{
  "d_model": 160,
  "n_head": 5,
  "head_dim": 32,
  "init_std_up": 0.0515,
  "lr_head": 0.00714,
  "final_lr_fraction": 0.1,
  "steps": 8167
}
Each number is 128 + 24 x the weight over its row's rms, rounded and kept within 0 to 255. Layers, rows and columns count from 0. Numbers have three digits each. The size before them is the row's rms in percent of the matrix's.

# up: layer 6 MLP up, 512x160, rms 0.15, rows 281-335, columns 0-79
# down: layer 6 MLP down (transposed), 512x160, rms 0.139, rows 281-334, columns 0-79
# gate: layer 6 MLP gate, 512x160, rms 0.154, rows 282-335, columns 0-79
up281 108:134146133111116140100156132087120124108182145128126128113185102149133124125108108165152117162138165142123097121097114127115124152167127117117168124140137120166138119080110170114093087116145113154122104071166070137090121114119153129099079118
down281 106:092146124130161106119158136132094151109122108154077145137136118144140174126123108115142129119141133113064144131148133165098137134119145177170141141161146121118112151114128076119112125099123132076172144154159147133138109131179158119106104152
gate282 097:156133083145156120117090127099139150112131115129097132110119100128108138103138119123130162149090140139106094139148130157136156109113168142187155131075154117114126121163117121157162150133120094141113140117110124074094167143132106103161102134
up282 096:098129127108150142132118127121114133131126122112118134087121118114125092093119176095175165127133146115122139154138127102121186095174107149072155106145140111094122117123146140159112128143071106093168124149147116097095109136140089150090131137
down282 100:145123116119108146132174171073153164091091111168153110127148159139159139147166113171117116146125134130110148129137123102125121167091166128141140123117111103128147121126191065161116134121152131138190122128112150134130152136132151158137060164
gate283 103:126129115137118117116124155130159174109178119114062099121143136075089156076139173122142138113098150157135113144114140171163160116093143091118102090173174150129135122124127114139155105125137102123122128151138111170155141114141136107095143129
up283 107:133127083145113115109121140138117191139124110124124087132109165122115130117192185123119180117103140143148124115157129085116156127105135130117112110149144151129153111123074113107158115148094144153138136138129077157109136096169144145118146083
down283 105:114120100175115159130114157141126095139118080155082112122121066128097111106160142157132163121141111182130110111132065125113079104131115096106133120107104119150116138146084135127130145146128107167113135133131133147129137175158105053067122117
gate284 100:131112117118159118136132072096123180124133120128141096119137083155131122120116093169121121136117104124138139114100082165105147127142129130135128080147146145089124149129130127132101090120122108122196122123137132135128088124126141064122160110
up284 096:143125142099139120143144142154104119146145114157123134137124143195110139146110133134102088109156156117117125132147126104173128123130126087126149131120111126143121115124105130217092126121109137145110113104128091110096155165127127128135134075
down284 099:090106135079164101136165111112150116137101136123148124129147152088126117136092082141128151155107121085112146119147095116145112124133117108116072129135107110175156115158139118116092146090109140099106127114144127153124094121132123155150105085
gate285 093:159116095105148087131146154127167139133145162080105120127182154150126086167132125081131099106129162132124147164155112153177133158126162121144177155096135122131130182137138130132142128118103102140143177090131151093173139165121108131137126162
up285 096:132124132131141156133150156133122109127106113148088090133143126133101158181156149136063126148143140160108144139139119139095166129104082110152130134103121100153148141089139118102126169080159108090178148139142126125143179130123120121114136137
down285 100:117125096148128091120147148172124135185080120136146113144112156123107149123146153148130152119117090093127130133167141113129104123106141154109169177151109125106107132149137076163136119127150118172139106119134101121159137130102167129127162135
gate286 103:115096135132109103127087126126125127180096098118161149097094104131140169146099087121135164131137123167154126138173082140105117166107109116113118124136076119133099177126116105146118140124107146153103140109144168128133136139167136122134080171
up286 105:083151134146160121139134126151156144100142146133107128101103131144118122136122113103151151118140105146143152108167117164148125120097112103116099134143187113137119142142129102132053123119173122162126124161130124134113122141110103118164133073
down286 098:118128105117111163091087164169137137114143111147143155115099085116138100126131112156145121114131079122121124139164132125114117118106052109112092136114150127155166170121158123121082106127177147129112132120100128137138152075167102125125124166
gate287 098:114099144136152117151078150143116148121124134128093142141125129115143131136117110111115122202141093134138113133079140172145138154131164120181121168122092135092147164140157129126148140162096173125143126141121138118131173170166115086129107142
up287 088:088138148144141169143146114095130130149127167102116123144119177142086151117107171136102126133141183116117107097097110121098135102129133154112136114079145114134126095160102122119107108110136105119119112117097135125156105090111131144088100186
down287 100:128134150127093095137128138150076125160097165114138109089150124108154123151164117110114087101157147083121161181152124144122147164124125174153140158135086094126124083113109170145152119113140093125114130091164126105150076173129122083126093130
gate288 102:125134165096135138147109130092129107095135146112163143140111126111149139139152111182111115116108134128135140103092151127187105118117118140144087149128143086124098133144162107126110118080112162108064153158186119139133161125098152088096145136
up288 113:118088109141109109117135140134132150129130084148132072108108094132142142117151127096097149125099131131146145105104094135162112117133110136122140079134144120142135123167143118108139126134109166131108128126127133091150134079102137097114152176
down288 108:106145065119086123103088131126104141098124104121157140082098139144131163116175159082131138125125121113147108128134104118120109133138100104142091131077126120070149099110149079125139130119123136100150168167118126121151151114132142126115059142
gate289 100:105121129064109164136125139146107080152146171092124131124145128151164116143156096157144114133110095130132073114109131123084149133142140165115124136112140131092129102140165146137156150117148145095105101116145115170172131163154136108135089144
up289 101:165118143165134132152105149150181138137121145138106079149122108125119129142162133135132114160136131103121168120132113140086138140132105076096150136097088157132131129139152114126133130092092158140163144121131152075097143143113161166130153150
down289 100:105134091162140170164142149159123136173157145153163131129165131114084130141156112110133092130130095105128119118110139117132149110180125107132095132102135124121125098131162153118075085110190127134149133141153111155093162184099164132118141137
gate290 097:149110115119128100150146125119134113118116136141158146105173126120098107112101107134105084131140087097131176141154127094168133111119109083130134141154130150132144146158104117138116162179108116078124139153161125173152160135151115134140086127
up290 098:142087097078101139138150146118139122146105168131157113141124170076108131112138126138166145128132126136141134161142165163137117175113090134127138147106148119100098106095168105121104171097104147145109149108150151106136137142151124110080137136
down290 101:153151060171123176096105171128138097145156138143086112131118164077113109128149133125147142133148207121172113182134175125101118100104128105125135112122111126131143125089134175105087185146137110094128102113114145130118129124107102136108108090
gate291 092:085113119156123134094117132174172115154089128145138121109152130089125108083140101134151136140152114116131111142085107149143147106155084108121161138122157153097093130140108117133145118141148176088115144145128128125112152166121095136090136167
up291 103:091116136114086136122092092148116127109127138124144130168109118159114141091099100141094154142091140173118101123099103173085126103138129151138129136122094092100127079157105118120134152107096120090120108116113175164127096112116110107122132142
down291 102:132140137190150102092129155130134107101121139124140124142126095112118124178144118150148120133123134101160087103116120105142107107128154112106135126125123110087125142144102092137106089117104148097125138111127139125069121117175150106097127133
gate292 089:129163121124113145138144134126079123096146095117111114158131123067173095102142121110121122110124120111108113168107125146134134154123142105148166167153136157135074124140118166123103121124170137100164128147147104161123138126143136083169153141
up292 103:145132108121129064148130158108151108106128152099106115112124087140130144107140087163098131122143173137126097116126113088111184126142143122072123108118120139135144154158135164147156146165166148115078157178111158148154161103149125115146122129
down292 097:124152137161155045128148121130060157167121120137130080144102129142180112141112144123088171125129104096138132154133121093149115145073122179137120149148107106167131158140106115126141163156118108147133153138154125129149113149105128108147100127
gate293 102:150169122149161104121153107074129134113108125144104155115150128109118181147148149127132091106121093135157102138118125126133127156114161130176140179118093128103125129174130107131101150100150139137117134096102101113128121119110143130149107080
up293 106:082118092166132126119136133136128133144103153144140154104110131116125149124156167122156149158137139080155157175136111104080108090101125150154128151117110141125111154139130166114111165131134123134124148088115150135129104152138105127118108148
down293 099:126164123138134123104129109124140129117116071145103172134056153122093063152139111113118156105137131108105147147174109090140113141113125099137162161120120143127103116145132113109180133150100107119118132119138117064148106191089119138149124131
gate294 107:147132114076096121085141125117153111075104143095155136111113113107145131125120100158085104147089146144124139141098109156108151158121108196126116094123143114105106146117073122122109120122147118108130095124104082149184129128119140128167103135
up294 105:096083151132171131170122163124130130153146134150125131085189136139115138113128134105167139138142155131123111111086139155155128109097156121119167164155173145133148118134112114104144103097103106093146121142118134140112133127149146116161180094
down294 096:141115124111129061102155113104143079120118145135134107127155150107129141171112133126125114108095146135088151119099119147134170124102068131139135107123128092167113125147122060127135135089116179143140194149114134148130128125113149121104087108
gate295 092:117090145096166111116125139132087134102105134162139147123117142124075166127206165155098115138146165166149171127123105158116121136168187189130114117091132126104163101145111132128078130162111139105164135139116132118138148125121156117167129129
up295 080:113089155121112106150169122120143124103128146154164122141106118123117149118148094149170101112123171144106175103150093123163107150149181144139158118149150115133115078112172153092106103131095126140133158144170140124130162138139152187142133097
down295 095:141113119092156186127106112145122143143124145147073168150115139134142141139096129131137139132162183135100163155111158093092105150116124136129113119129107123130119118091134110106114120187139147161154144143114141099139134139126103158088153122
gate296 097:133119143150140113078163155123091139116103126107159122179127150113155135139093115104154093141146135140170124130117145117106150115150171175132172110134094157147098144101159118171134149145109157122125115105096103161135156119145183131155136129
up296 094:146108135071088120129190162126104147102105116099101118125133148163101078110122124108149133154122120172129145098167093130177117090123122097153112099128147144131082060116152109147123148138127125099122133134128115111113180126114120141117113164
down296 093:101161140126101183142169140131156105109144128126166111071117117108101080169115159136134130118150115160134126128149118137140119131127135133094129112129213110132149119145128137129182130130168138136128104179125122098121097150136132121121165141
gate297 107:118124090124142141152179058126104097106163101128101100114105104128128142147115156098133124088155116124127146132132122146144147136109146153146147122100091077115148153096155114112107109116144121147143117137100126177095180128155101152125120162
up297 101:117106114125144120171140103124097069107107126156095090110124149098137153135142136104130122123117126094155135077087141158135118089118144094133111106160135115156124157127116136095116134097111146096124146129169147129099134111134080066116121133
down297 106:135143137157080179146111129095115096116097111123113122155144146120151148130150137086123110128146153152137145125152118143059102152125152160106123131143118131120175099144148136126142177132161149118162090132136140118123115143134100118135139155
gate298 100:125129166132114101129128101125073109120136093142117154120098143148155157111123115161161091087130142098103137122139114157116110125141114142107146100135140165130085149090135140125109075135102131108072154150094083119128116082144149105127132119
up298 100:111113163137139141123085208135128090146129081111122070145142135147119147106142127164131093102138163100145093080135123140128122149120123088139086127118136110110128153100117082094173123137163101107162121136110101158094135111158120093104116151
down298 096:110146116101127110115104101142094110109112104145129097144128114134135173114169131123091074124147157095157137128126145136114140127107128122107130127103174104146122167116144168090126113153116127143088134140134163148105088108101129154131143151
gate299 101:102090117121157124140126157096153138067113147156126146098155154160131139146096143104147111106114097147114136125154114128147131123076118118118131120140115160160121126114153132145054170084101152065158130143159146138126174139122108125117128136
up299 108:161137131108111123191154162133136053097152110151139118118145123146141168126161143169132086153123125139137161112132132170143123157116120114140113157146107142111138144125099191167131133147110125116150119112117134151145098072108116123148154148
down299 101:081128163121158072164104126124112140134130117165109118121148131140107179128097100120111099115109105088131083143104096106119201151186091119095120117146126167096152110115133139144103083148143154123103140121091130155113108164150115125147138136
gate300 101:149112113146180135084175148137101101099153099126135110166133118137087127165137163142151117111136129129140092111148150119114128134140116127148132130108115108105112152081119133137141140135118103110111188124138088095168157156098136107147139119
up300 098:137113127093131177187133123104135134162068142135106157097120112157104160117093130105163162126119155106111090133119127129161120125124128110124149126159115124126142111152120142138166136146157152143135096153093126163130089157110154139088099140
down300 099:099153141146133118115125153124132126144147144183115123131138158143149133138110113089161121118124109124107132149119106142148115147140117135169142146114125189089160160139146102128157101155143123112143118161147126166117108166098115113106121161
gate301 102:097094095123154101118112080124109136127112144137131145119113113120118123137125126114127148173120120124122117102133118141160101151151123149116160108139124172100142179160105104161202143177151174128123085118132134142133133132130188117127146137
up301 105:143131113109116119089127148121145134091143110131139165141124118165121114148144105134126123162099119123146135139155127117123141120105118123168143145150150148106099124108144140067159125145148127093102115079161093072129123097123170134141158102
down301 100:132108138158067141130097147185130181109151109134100077134149148139155100120091127173124161148108106108099127163172168145150116113146090136150154159167117144118126137128133144124129127174099129112147143103073100085131115119131156145152102143
gate302 109:113124146124122137144201153168124083138145126132152128134140113104107130088139108123162115115113099096135164140195144108092113144138117132112098135166164146157170144132077119061158128107111116118152177120169149155114160163160119172116088174
up302 113:097152129118147102083130140098174137107132149143131147134071111161099131129112100125154114145135123115188152104100139162106146130082174111137130096125083123132140124157111106099141106101105122130150061154128128104158096106128110123110116101
down302 109:142127114129136122100143107162115116162128103139155112146112110119071131138114125133167119160100107161139167148156129140156124122104120125098137140139124171130135122178124141128057151133151144164157140139127149112105096156117137125168130118
gate303 098:132168132137102115117143154091078123144128113145100117119140117136088113123111127119095102141107164134119105120123161133119172135118126117164119097137160157089096124159104157153117143104103156142131148174102146122139118137146167151142167138
up303 099:098128110149095110140115151157184187133103091104128140135134138131130156114165176119100130120139118090153111172131165115136136116099121167108113157100129078122109146120108140162171144089144104149141130109119113165108136116122151119128137158
down303 097:140144114124157168115119077154109147143162117133124141119140124182112082093153114116122141121125136097123124113142119124125097132148137138107122129157130127100095128130134093078127130179139123120143127100177132095095115138149125134137091136
gate304 099:133122125159142128132151095106088128141162091166104119095136170093155130113093155113130113081141131096155130143116115128129140152113086142138134123082115089106127120147106145116123127182094131147104123169165112145134134164127115127142103159
up304 125:141100159150112181105144111100083135140141110135115123134145153099172137130106131122151104114146134085102149137119119131121160134123081107100100113127103106145095107175087114135134146143092134131143128142142106140120107173127108131097125110
down304 095:156100167118137223100136119131138117124154157115119137139102117113142139140106137129116137121135122095102143119097151124100106144134097055139110097107115118173097128135108134099113120136128155119127172153151124151165131152143078102115123163
gate305 094:146124122115119102143158105159100091115139170109198114117150152116138090106140136124130139106082138107134115130163139166090118104106131096100149141112164114098117135157104165123175151137099125113099175068103157142097088097169139137157131149
up305 092:126122088113138152106158087141138123095117106133073141122143104115161095125078127137125134101135152102120134122176137121154118157080129117158180145115107100094134175160141105169135139092132110107134146127098097143146129125102147109146155147
down305 097:053125111144147130139111126103119134159105104157109147098128133144122135172166128092128109133136141154156122112078126164159170155123123174150087112116185148188178097109150134149106129130115124111113104135141134101141144118167126134172162135
gate306 102:168144149137155106149137143134127166138137119147137122101120117131043121091127134113121127162100090155130146120131134173125165077157104163127104126157195126139146132127176127144125113082123094100111167154128133146163157126114118091100124142
up306 105:095153114114128106120152144096103155112137134134129151129125111129127126179165119143079098158139138099106123107144091082108122135061124145150108122063108134144115097128149114084132157094109127148144133126134123157080119157125168118151122149
down306 100:143149124143136162130166147105153091097144095126109121138149128160123099164160088137100158118169128152162102130092110110149111133129147113115122093111144136170161119147134144087142157095125134111170143109120141062085140158102138161112138155
gate307 110:112122117092132115102167121113134106151163124104186134149114106143107142153131088113153136104131077112155137098115121138097130156133181124097131147121122187094169131116136131108116101124140088131151131139106097104130103148131197158120133117
up307 100:145106117060145114151159135163131096103103165130138116093129162102110149125135142162168120109125113144142147143155116135106117119133103104121134136132174143179124099151119136152103163118126162104106142106160101108088119121123115132102153123
down307 101:117110165153152142112149090148110081104093132150157119145116108111147106150142154149106134137137148126143140154129094129136144176155155131121159097140119167122162120114134122112096116120151139136117144111131099084160150188113139129111140170
gate308 100:134138101122164131117157129142130151131088112176120130089125152127088132098115146136112122142118121142134114158136139143142100115103087139133114162153131166114147144167133165118129111080169083107094118164113150135113142157090107132144146103
up308 104:110111087127096129100114157151069137115108128143126147071137130147117091152106148108158141146104139136130114102114184117108128157125176196163098155154122101094181151088100123086088132084116126137120130112123150092127156112120176129137115144
down308 101:120147156137147139106122111116191104112121141128108186095106092117115132155204108123123122108139137150110129170172098173134144086100136147135110107125115136104116131107115151124133152125119126110120138085096130181098133170104124134156123094
gate309 100:119109119143136112101179146136113157134138163132133152131120127140114154161109156125104174117161130154126123155118132153148129122134112144160147098118157135123084081129190135118102138139122125143127122129151120087099136110141150149111104097
up309 099:130089145105114122121084110125177088110099088123116082113104131142131115138143105147129110123137146125136086090137113114118096159100156115164112107109128112165140178136114147139107140137177084087145167092107152152130130130150139152092134140
down309 107:147123135163142129083105149113175155102141137146101112145107149139092146104150086135101158173130129143062140099145134132100115126087129117113077123149107097100128130154175155102136144130105120135164132074121108128118136131131097137148140116
gate310 100:129135138108106131097160088167130110107156152112124135136126159154105157124123098139134133120114068131105133129155159157182115111117164143124119190136154142089154133133107118144117129176143185164146151172114111133128103129135160152103118132
up310 100:112154153110153122119148130162160106123139149166132141140145141129102148118140160142137140143166178143155098129109130105139120147086138107070179106129114149139178110119113078160155118154126117123084152166149132116129109109110122115132117148
down310 100:121114145122146141141127115157133135127154151110136137125137157133123144137112127112124132072149123111144148163128132072099126132129102150115126138150094149133155147094138132152145151123139099087106110152126122118177058099150039101098134112
gate311 109:120099118109144134131116193157139138081118095077153135109093159152128121183126076131139113145160111162119101127115135132121139112146104125130160178065130112118156131167160130112127097110136154132092136135152119152141152127146163139153148147
up311 105:136119168166183096126150120165115165131115134109110133156128113112143152122155140077116143144141142141136135152081179107132107105105159120111128063111140133123142115118151129123157121125130141183163121136105141086132141080139147079103122108
down311 103:116171119105120117162120092097129146130141129116140185145097118118150114096139109076133115100146114110152095185103146116093159122154146082109131142147149070130154124103078125192128137151111150085100117157099132130113104108089131102152099112
gate312 091:095101136156141160133130136121098145155164099144136151137170113124139149094134136129127148076097180107113104155141140124129144113112163171142113139086125107135160116135088145157127139112062101131127128101098120149081124105137091095140120102
up312 093:139139133120133119159098158143153110120098177129100102142136147133115091147163129184101112106151123179132171105121134145123071147101068082113100112112124163108100122128149076119123150142138081130132155151159165127136152100140130150096156123
down312 094:164115125141122038155128150100145142099139179130111130130097150096123158170105119169116146132131135171177108118129099110133124128137106158118151097120081141156123118125083146124103197121151123115143140123118079098120142092125120158181147131
gate313 099:155148164116121138149112162161081160112120111182106086154106150127170147166178120111095096147129109145110159141115122106144137121134086127130117129114115156107171110140123160127127136118137139099130129102174119149142117142147169131115127147
up313 097:121139129134140149123095123100080109087120139121131100151116164143159124147169119157175128176075061143084139120134131087120105149141119111123174125129123159095097134126115121134146113099119137119119169143141124163076124093117156114086141126
down313 101:114151078141144086136125120120149160091125130118095167113123189076128106137138099144136116118160112137119092138134157118107122100132124144106104131123135085131129126154126096148164139111120136173115125156085139176091093098138149130107138146
gate314 095:107130108096121112165120133105188167089134132172182134141116127121146190114128120127112147154164122157141114130129163120157150146171134159142142143085095134123060071102142134138155142096126105085110116099090110085104139123157145125100146087
up314 099:111154089151133074145109123149163147141107130175163113129113144145139096152103140137102129142098147125154145107124152124144100100131094114185170091126130136164151118089105171135136071124091092146140137138102084103104136129180153116114100113
down314 100:113110144118153148111105125151157140142120096121123148137111122110143128133122177128133135088168120137152129107160130107107140128153141167104115102152139125146125113117126091122106135144158115106130105135080104129155141135128150096157150150
gate315 099:164138140141149115114177109097130135116080090121146106133080099090121105152141139134139130124114131174147153098137119150111109122141114138125057117121130168126178110119140112101132135147153154084093122114121121123148136097130135143096173128
up315 104:105129130140142136154111139123128107166100139081111164160158138119155094107170099119098161135139125112119116123159161135139098124122152138129155122121097131135099079154103165099154123119107122139099144085117115122156143173110140152111121126
down315 101:157136125129148145104151153094142159109134128121141072118139108110109107087097174143110143099136128152104128091135105150092131150120131110153112096164152171140128121120145118164175114138147194106142151132099171131151134130171137134131120079
gate316 103:122146129115102147110096096108118112079146139159091127162150155115090132163116158137130129151148119103141140145126146146156153144172133147179142126094149102101119107121124148105121133132168172093136172115106171115132154171099099097075115123
up316 097:125155118115115104129119102158099119133170163115128112162120146131099177133149135106133164142154089112137112136111152114124168112179150134169133127101094092129120121139156131129092130123146127139093142129122140091124144131126152115111091109
down316 099:088129150126141111153137136118093120143123136142134147107141118124080094140139112132149111112142141162133103081161145108129136169123106144076119129106147090086157124115078132102109083108149125121172121127106084160120084110086093099114120153
gate317 103:125116136107169112182093138163183157118144103120124126140125118141155154116153150145100120096126149154161100111122183120098134160148140092155102077079128136144112093104134129132145092121130108094127123160127123123106120133099108142108137149
up317 098:176136134116097148099111168118136121147125138095157135146130122158134139168118116113138091110109108156170104161144118134150098191146146142113099146184122141103136110128167170087114169153108136105139099145169150128088130135140145156118091132
down317 101:097136152104164120080153114150110158118101096137097132126130141136133133103125135089151148123163140133145148141132142150114098131105105102118143135122129108153133113126129092126174100138142146152107123111096120162140121128125131127122115134
gate318 104:125118177135096120132139105161171130137137120106139155139127104142072153155133161104144144121095156143131179023151094122139163147120141120115135109147167130166125109086128106086099120138113103152090134134112130099146143127106166141141146153
up318 102:170142128070129134126122149159099121140154121152092108137147138158127124141078162161162103115099103141172116129149167126113115130120145144130132128143160156148178122145153138126129167158134118075125135117108120148082138074148146145100141112
down318 099:085121138135124136134117153131108097141139142170133131131088100100137135125131095170100140122094124129133145103129144124160092140123152108115180107159142126145133159123110117127113120134068135135137130120141168121092120102114157086139125096
gate319 099:131126112159150130157155127092117113134111100172087127130187122100116158139136072156128109130176097122133135138169160130099115147115134131155130139114122106104163137123139109078123130103103110144153134168074097133143131156138130138108148117
up319 093:106136107122146150141149094111144134137129168159139126151150099103164155130125100097132175108150192117127126126135155152141095120156121121151139129141103086136140143139191118137187155156124158145097079182130115132147146149124119141117112116
down319 094:095101151144133162118151157160175155101085151121128173096118106166170126129103159102128115129127155098064138176126119145135146140138118155152117120135128081177122124147146131112133149095099092122101124112128149129105148147082144114097157103
gate320 096:169100161098100112154140071134131120135102134173152115117199116103130158123115136130083136100091117107116140115147137162089135170111123133100113129127157124115113129122155143133145119123098131160123134201135115146148128118123129109132164148
up320 097:097152112132180118189110116132127140130122134114130146103115140138169113122122129105087152117113087150149173096146140135159104098142139100119147119109106135128141133125156056117138179134173150138097108155146121150131140109173124107110121142
down320 096:124126118131171098125152111105117086103090135097182117114118138113125143110124111140100146128170081141171120096123096106135070146160116112068134113156137121133119073145186109163119139157116148114132146148173123137140103103136127111138144167
gate321 100:131132151186146135160169138130130170149086108175140139146151156154162140076145130154120158140124102151135117110122121093164133138148151159120142097100136137094142154158110183154130088110123109128126146076163128102096122070113122083133138137
up321 098:146114113114124135114146122137121125106152102119153134095130111090175151162107144127115129129126153134130170109124102121131130107091072059145150122152130140121157162098123107129125149153125150133145120156134083107122134141170134145128115101
down321 100:164181150094126048137111135161134120116158104194090156120116155121105161127163092100115115123116099116153100108112152193126176103157127122149141124101123163086127110116156150181093122128118094149131114134161127126156115114113091114137132118
gate322 100:134140110111133089151139116151097109152103129097090147161182151135157127121112159113135097154150144101132107137161116177186133137141133100111129159143156122148138143101139116147112107163142109142103133135121119139166108123103070150120131113
up322 101:120098165143110127169134110118094131185096147111150136141158150085142140099136129147114134180083093120106132129117135156095104103169168084153108115146075160122089150145140151126137114184103131126103133134152110145125109117122126135175126131
down322 102:104095108135111151093133148079098087146113125100098134107122118091156148133130151121091112099122145144156097096139164137133124125111150117149139102106070155139089103140130178142163115160117130160149130140155129091132129128111139150114137175
gate323 103:161110140067110094094135117134156101151118145101162135125134148130098125118107139135151137128146134130171140131097078156095141109131181116122144155151108125124152105109128123157114114169117097138135122104156147150092105087123130108129078142
up323 112:088101107126186137116076116139102121136128102115117177136111146133112131179170126121139087150151132145141132143118123077132122131102058132139152112127129142099171149144162151086138080161139147167128168157115130111146137113103145123121132144
down323 102:123121097103134120123101102157105144118144113143108118122133134102148115143117145102136090174134138152113130138087105142094124152132096141117132102128129111065152142155077159083175132145134109128115154115081153101141094095103135138124117136
gate324 094:127154135153123097151081140120169149114131124140103121102132139117063080111104139107064183148116131121123111098119117139122141153128143164124123110121113104147193093140134144194104128131104135131144144102132110078140107140140142093151115144
up324 078:123125094117140125150100138100108109133126082102162163111134150145132113090152072128113103167081141122150160111143101114137126106131108150108136094151137120189178092133162102127120135111118133117101127102132151133160114132132160108085117134
down324 090:088096137160152160122173146090104137119141135111127147096149108088077134132147088125091114151118148111151168136134122108136117136134125091125162099085120123119121146154178117114094126118121106113149171144133117141128113072103138141129149143
gate325 095:124089098128166123143112135125163080117106123141110084139131127140145133120101157152111112105131143158127097117099131110108156113144132156126112134128092098128139123150171114069128136115128114096176145152104131110168164138122107139156187135
up325 087:120075085121145114076142136085106108111132116146108143130085128169115122133136157138112081122123075162123104155108130103051113147112095139124090129125091101085093119122113112143112104116152117134087121149079140126129114100159147119162133157
down325 093:154127154082116093113132142116135133165097127120111113119117122147124164115139087098113130133137172095162157124149161157160158141130130111088141119119155101128121119127104099097118127140126184138131142143124154160131103133107140134084097105
gate326 104:134103173171158170148114126160124107156115121066129134128138152093134098152164124150127161127122110160101142132085113143132111146107185160190103139143097157086167149105128139135080160117103117121144119151126145148113087097115137164170115093
up326 107:119073123087159129122147104124145112111067147115078136125131124152148152132113117137151151132082158146142118151101155112142184074142141118132123097135128088137102160136147109133162173120133132125138149097125140112094108109130123151115085113
down326 103:111095140107119178159118146160120141126125150122114133100113126158131151118161107122139122149136104118131099103102152145117206124133114119130133142121141120124132158125140118109132116107128123128140139109132118143113154118171093158120121147
gate327 092:098168142110120110134128170120157100137125126131108161119181153161109132124144155125146162156137144133121155140153109112106124161138129184075134159114115147118145162114136126091191159116110139140129133172164115110125105140128127128120137154
up327 085:117110170144124130145171152107136177153169093119159131122101138139109097112184094141152136178155093102096122152105094140153148099134120133129123126131121185150141096160113095142073115137102157129126148129079137133108135108129122146137145139
down327 091:129129105148134143146135189097170119168164136149125147114170159130130131123153135112088119152151086124128132163125128110122152163145104138141160089150093162144124121130152147147130100088152094121115096146077123143145177089113115136168093108
gate328 093:138135169114095125116150121130154146132128110148114117117102116157113104090106135146127132148148138138082110134133064175159145178116081112113132058112136158120127124066135091113120095113105129147137117164146137136113111146123100081109132136
up328 097:128111122148082147127134083104113175106138144101142127187176120153169122144133116116137111091168134128153126107142132148165110119119109164163089143113129130122139101120191138108157141127124154116094136147112096115174147121103112134105127130
down328 098:158125109122113123145099075108163127104111149172149118188169133127130152135140094163129120140079119143104107167057089126145122110121111127142137145107165171121118148109120168138126133123123079124109115117061126129142137125144146166118141093
gate329 094:155105098149084145123116123108175124158129095076128112107127151151114149157161113151149129119138125121166077156133153130150116125112114108147141164136154143120111151160138131149109087141132165099101111158138154125151169139147132138189096139
up329 099:102145108119119134145154116118116146098138128109135110117149124124142129091110128121138113114150107160107129121076109111119145142177134161117107118109178101117077142092156169120134090146119104099150159143128128097099177145131136171122084154
down329 103:127142159104129069103164097117166163112146126116148126182103101125113187126120138107145166150122135137139146113135138110107122141130107145147146156143116137124106134128140180149119141138136108129123119124127153097148112136091119091153147184
gate330 098:125111137134151094082118091114099134076187125162168156151119095130104123148107123115107107096180147121123128120146077168128086116129143125131118142128103135118137139142116159103109119166082159138145139162125161158136103145117147141073128100
up330 100:147095126136160098123123143081067138106122129133117115145152113133141173165129160164078099108115101136124103131130088143090122150121132132098128043137141115194153139102096137112093138110125099181106157127148123151112127117176127110121111131
down330 098:061155120111146158115147156138116087111163091138082137108112119132162179114104121139126131132148174119107146149108110131139129103128119102132135136120139110141154112118129085103151153166094128094160154150097112108124123135122142099110169131
gate331 095:119148128165142115127139098145130174116129145115178193091134133109080084133111120140119102110112124137116110162152130146092160130068096125115185153147149126071153117139133088148091147159113155101094108124090157137168120103169143107119126168
up331 094:139130166145127133128125096127143109137142117166118135141122100144098095089196085165130136127135119165108134145102176105106134139123103136101113131136130135094162094150160110118109109167159144131083146095120137115125148123140104150160134135
down331 095:156144109101167120105135144105128158136154100125099130096133113109099116128144167119110112114078101154134108107117082100105122115121117122160175135130119118134140185133130138127107095090166166102161141183133124109109107145144146129097146133
gate332 099:118177114104165091113085125129150110136119169143145121121156113103119149140115123138094123143105131108158152156153126152126132127129156172139132097138122144142099131123175091125125107118158122156106085152133103144113146108129130119133130121
up332 087:153130139125130153110124127140088162135139116141136145134131131131108096132122189121151123106159134168127128072095133109166099110133136135150091108073124183108148112114100131108115110144124144148118168105072129126094130099139132155147125173
down332 107:156125139117130096105133177148108147157127093136144128164079126134099084115131135117152169112163127155110127110140111154165145085162125075137116127131150151125147148126088119107104154137131150141158087104124132106180154090139149106088118133
gate333 095:123104128140124110050126119101142127106138119127096122132168131145075151148153108113127135132146179151152081117154125161170116103111074127159130081145119143100125122160133150094121151182135166175172147097141142114110144135149148119129137101
up333 099:086154096126153135107177115121172153118123169142113098129107149148071140163142128105129110147109100105136143132140098170141136101159089107159177084151116154107092136169137120149146144135124130130153124104125137101141121135070131122132122110
down333 107:151092123097140129082070108113094099126162104124127078159119099154081172154081155136099096149118141128126113123154167150128146155110118141150143160139137102122131158135154133134152132120141145150145138111137151125131136083137143113153180145
gate334 108:122105120081160146125120205135170112108125151100116133118132168104077098176158175124158139115128146129135151107126121100137139135121121156111123165129152131185131117120179126120081183124116096130142122144114158138146139100107158141108105105
up334 117:109169156162122129144129102169152179107110098142151138152120134125156160081146123122144089099112140127132131103132094113123085145190137104149132125107116105103109153141086148143127069108153165157110147127120121108069106143123154111132150133
down334 109:160120143153113107149174119124095152141121168116143080165121125125155132151149143113129170162094097179158134117152197109097095157127120109139102125120093105124137166116112127131104146125138140177161135156169090121147130140148128157124162117
gate335 108:102130117148121103147094075137130123155093158108133120101145150159139100114129148129142143156110132126139112157166132133138115131103102137163131143133132132129161159165118117123110080145095115134139165087066144125150148124182099175122130167
up335 107:118138112145111121154082161118086130112134102103130119166108149168113132133129098120171108134124135170154093190143110113136104126134069140124141077101161133154130139116111102142150162158149124121117121138091109134113107083190111117170116125